config = dict(
    vocab_size=16384,
    norm='rmsnorm',
    rope_fraction=0.5,
    bias='none',
    init='normal',
    beta2=0.99,
    lr_head=0.00681,
    warmup_steps=402,
    final_lr_fraction=0.1,
)
Each number is 200 + 40 x the weight over its row's rms, rounded and kept within 0 to 999. Layers, rows and columns count from 0. The size before them is the row's rms in percent of the matrix's.

# gate: layer 3 MLP gate, 256x96, rms 0.188, rows 249-255, columns 0-95
# up: layer 3 MLP up, 256x96, rms 0.197, rows 249-255, columns 0-95
# down: layer 3 MLP down (transposed), 256x96, rms 0.173, rows 249-255, columns 0-95
gate249,101,135,183,197,189,153,168,223,176,150,188,183,249,211,175,205,182,289,194,190,186,160,165,130,237,174,227,252,237,134,188,211,197,212,203,149,167,231,153,177,165,176,151,244,240,186,252,132,260,215,237,236,144,225,237,180,213,143,165,228,222,232,166,188,224,206,241,198,104,78,191,208,202,161,176,161,211,206,175,208,229,228,248,227,224,98,151,178,266,148,226,241,191,154,268,156,181
up249,085,188,227,220,173,135,223,208,115,218,185,241,141,190,179,158,226,191,198,247,192,244,169,186,194,201,145,234,144,154,212,258,238,121,260,177,157,222,134,220,173,158,148,267,222,150,224,220,225,113,255,202,221,123,191,230,250,185,206,193,199,189,182,199,319,209,271,201,167,169,163,174,272,176,264,199,207,179,212,248,228,165,205,245,256,211,209,210,205,125,209,203,187,169,281,177,191
down249,093,240,181,176,221,231,244,187,221,196,193,137,169,228,160,227,196,145,190,251,235,179,191,175,199,194,249,169,191,267,243,247,199,178,206,255,208,226,255,163,225,208,246,201,145,238,160,205,139,206,94,120,266,251,213,178,157,207,183,181,209,170,237,149,138,147,103,140,293,207,194,191,219,175,182,231,193,215,174,231,211,254,231,225,152,247,299,207,174,230,188,128,143,245,172,190,199
gate250,096,237,228,181,223,196,238,222,175,223,151,237,167,236,186,178,217,236,236,177,230,197,167,210,174,238,187,199,141,220,217,222,184,132,185,156,175,194,302,180,256,174,188,180,226,236,261,147,261,304,109,235,147,229,188,202,221,209,203,194,224,129,123,193,142,203,199,208,300,154,190,239,143,124,173,223,195,252,140,283,259,185,223,182,241,149,188,192,212,192,238,191,191,244,251,201,228
up250,092,204,162,212,175,197,160,172,210,145,278,203,151,250,200,185,185,148,168,201,164,144,193,172,239,229,217,233,164,175,199,209,198,284,196,192,222,205,146,196,232,235,192,237,179,176,207,223,220,166,227,183,95,189,200,121,205,187,256,247,226,235,177,213,185,263,295,158,231,148,143,242,162,210,200,124,147,197,164,278,155,259,204,129,242,253,126,262,181,209,250,198,255,187,151,179,167
down250,096,227,295,216,291,218,198,188,153,223,189,207,156,203,212,231,188,215,257,138,177,221,235,206,166,178,188,233,217,226,181,210,240,140,235,221,224,255,185,233,231,182,255,173,242,202,257,145,237,205,126,212,267,207,186,270,125,188,193,180,229,141,181,188,231,185,140,208,200,242,203,225,134,234,151,307,213,163,287,159,237,154,233,246,104,183,221,191,165,165,267,195,227,203,180,214,199
gate251,089,225,223,243,97,235,225,144,266,198,126,186,278,203,208,202,162,211,167,249,179,180,199,213,183,234,147,209,212,182,89,182,201,204,200,189,190,206,172,254,224,155,192,215,190,134,182,161,191,177,239,294,198,184,228,156,197,210,162,163,141,160,167,196,129,175,151,247,226,227,194,214,211,240,212,169,194,180,202,131,204,157,171,173,173,222,291,200,226,294,211,209,124,292,166,165,199
up251,080,211,231,281,141,151,160,136,170,274,108,164,201,276,147,189,145,222,201,228,224,182,200,215,233,212,180,182,241,177,117,198,153,227,249,186,219,210,225,273,201,196,176,211,170,217,247,172,235,146,260,219,198,260,171,189,199,196,183,220,212,119,209,238,169,229,216,276,256,230,240,217,201,259,154,228,182,167,197,182,183,204,167,175,241,222,236,174,150,226,154,236,158,302,157,242,265
down251,083,207,231,209,232,206,225,194,188,259,216,189,182,197,148,221,265,237,269,290,175,183,188,151,222,194,223,155,198,202,250,245,189,185,196,264,128,169,199,157,204,271,243,223,231,202,195,224,201,284,137,202,161,214,264,224,194,205,185,193,283,207,199,154,152,188,205,183,241,241,206,182,168,191,167,289,156,201,129,207,186,247,266,139,218,113,207,226,119,271,246,170,127,172,188,179,243
gate252,101,211,204,223,177,233,167,179,251,245,174,197,156,192,141,239,187,211,286,231,177,177,183,184,213,136,173,184,215,169,160,199,204,162,176,230,159,250,175,151,158,223,148,152,168,206,168,248,191,200,207,154,211,188,260,165,127,210,153,182,241,226,213,205,107,151,200,281,190,250,194,148,125,110,144,243,204,261,195,188,211,104,142,169,225,189,179,131,207,167,187,186,140,187,186,110,234
up252,093,242,261,210,211,210,180,230,218,203,195,221,155,213,199,267,178,205,168,220,163,199,243,226,198,105,164,105,211,142,144,157,263,208,175,230,200,245,172,161,158,170,204,210,159,175,188,250,147,236,162,133,227,215,196,228,179,221,212,166,191,239,208,201,201,111,221,277,225,266,197,157,186,134,212,214,206,229,261,138,147,96,210,240,256,193,215,206,126,149,203,243,187,215,202,114,233
down252,097,201,232,199,175,224,277,147,270,229,166,193,155,166,159,198,258,215,266,236,155,254,255,165,253,236,164,208,178,95,244,206,231,157,206,231,214,161,232,271,199,276,129,148,234,293,255,188,177,166,226,237,135,177,283,174,200,281,151,184,209,252,211,157,236,194,167,195,192,225,165,200,225,222,208,223,239,245,169,205,215,226,160,169,171,275,224,210,221,202,182,175,161,177,193,220,223
gate253,109,144,198,140,242,239,160,182,226,184,210,248,272,157,212,235,166,197,183,200,202,191,133,228,155,119,159,268,157,197,231,205,223,212,157,284,152,256,195,149,180,221,185,167,209,199,232,174,194,221,169,226,186,234,103,150,226,148,172,147,201,209,197,248,98,208,182,241,183,196,154,130,123,246,224,197,197,248,179,257,147,239,159,249,215,129,203,198,243,251,173,184,219,182,182,131,200
up253,116,159,213,217,262,153,171,239,211,129,284,162,140,193,170,225,271,172,240,190,231,163,264,210,147,168,183,159,235,123,161,183,174,250,167,184,181,214,207,176,236,140,153,227,217,204,125,185,162,276,231,180,192,159,195,260,162,221,252,152,150,120,143,213,234,129,225,143,249,159,204,243,214,199,128,164,196,180,161,264,202,185,204,207,231,176,201,210,123,200,221,210,183,172,229,169,251
down253,113,194,256,253,224,149,166,209,262,271,163,154,196,177,161,167,241,143,233,250,236,279,195,173,250,190,167,215,197,203,120,276,213,156,212,173,127,235,219,226,273,260,228,231,217,171,176,187,212,231,185,264,257,225,219,164,204,185,146,203,216,223,175,231,242,133,119,252,271,182,233,237,150,152,186,177,239,177,184,234,255,184,155,220,236,260,206,147,241,233,150,182,202,254,175,211,190
gate254,096,180,171,160,207,234,118,197,236,195,130,278,166,178,192,128,210,217,239,199,220,191,239,235,206,294,255,234,202,234,201,194,187,204,193,167,176,157,173,226,134,198,215,245,206,234,235,149,242,177,281,192,98,200,223,197,209,179,248,183,238,194,257,185,233,282,220,137,195,227,207,236,147,266,239,219,232,227,254,139,252,129,235,109,204,185,181,200,205,150,169,236,193,175,183,138,219
up254,092,232,177,222,196,217,196,159,191,240,175,257,206,114,207,168,229,194,176,244,151,244,219,196,213,268,198,128,99,232,119,230,224,244,181,193,201,172,231,163,247,254,148,214,229,208,158,257,291,156,206,158,181,213,209,211,210,199,248,216,178,289,193,161,162,269,202,189,150,195,220,192,208,229,207,271,184,237,210,168,226,173,250,96,248,181,167,200,181,146,154,216,192,266,150,134,191
down254,094,83,241,162,233,187,256,272,198,175,212,142,212,202,182,305,221,208,245,229,180,169,212,142,145,165,219,244,220,222,207,160,194,141,191,197,192,268,162,282,159,200,218,233,124,230,221,134,186,238,188,241,256,183,198,179,197,208,240,232,256,123,183,236,249,149,173,249,274,207,250,216,173,205,203,208,152,227,217,178,225,239,187,194,225,223,209,189,213,222,198,163,200,115,208,291,211
gate255,100,219,205,152,169,193,205,141,197,196,163,245,227,181,210,172,230,208,264,255,200,167,116,166,164,142,179,174,191,177,153,224,243,166,195,264,184,203,282,195,231,174,229,219,205,148,133,191,123,182,165,210,284,152,223,195,228,183,165,119,209,235,171,291,163,145,223,238,199,200,207,155,168,244,193,175,304,173,250,165,110,239,150,214,189,138,183,182,247,247,218,230,160,229,217,199,219
up255,096,263,252,233,127,129,181,140,262,255,190,255,261,208,145,228,183,197,213,214,234,117,173,281,180,251,183,228,193,129,176,232,150,219,214,287,223,190,203,228,250,254,240,183,185,238,173,243,223,204,305,238,249,146,163,139,209,189,273,209,207,203,155,226,175,199,194,189,214,171,196,135,202,197,243,170,241,215,234,266,233,174,215,255,181,181,228,213,153,182,221,188,250,239,213,237,196
down255,096,233,194,231,243,221,221,245,145,265,207,207,225,208,204,216,180,184,156,180,189,157,189,212,267,308,218,184,257,250,210,191,247,188,201,202,167,165,221,225,297,150,174,176,266,196,284,162,217,234,237,189,273,200,219,219,218,218,144,169,221,231,236,170,192,217,171,128,301,186,236,246,248,182,242,245,137,215,166,159,228,221,175,170,176,190,179,192,131,216,183,242,179,235,279,169,110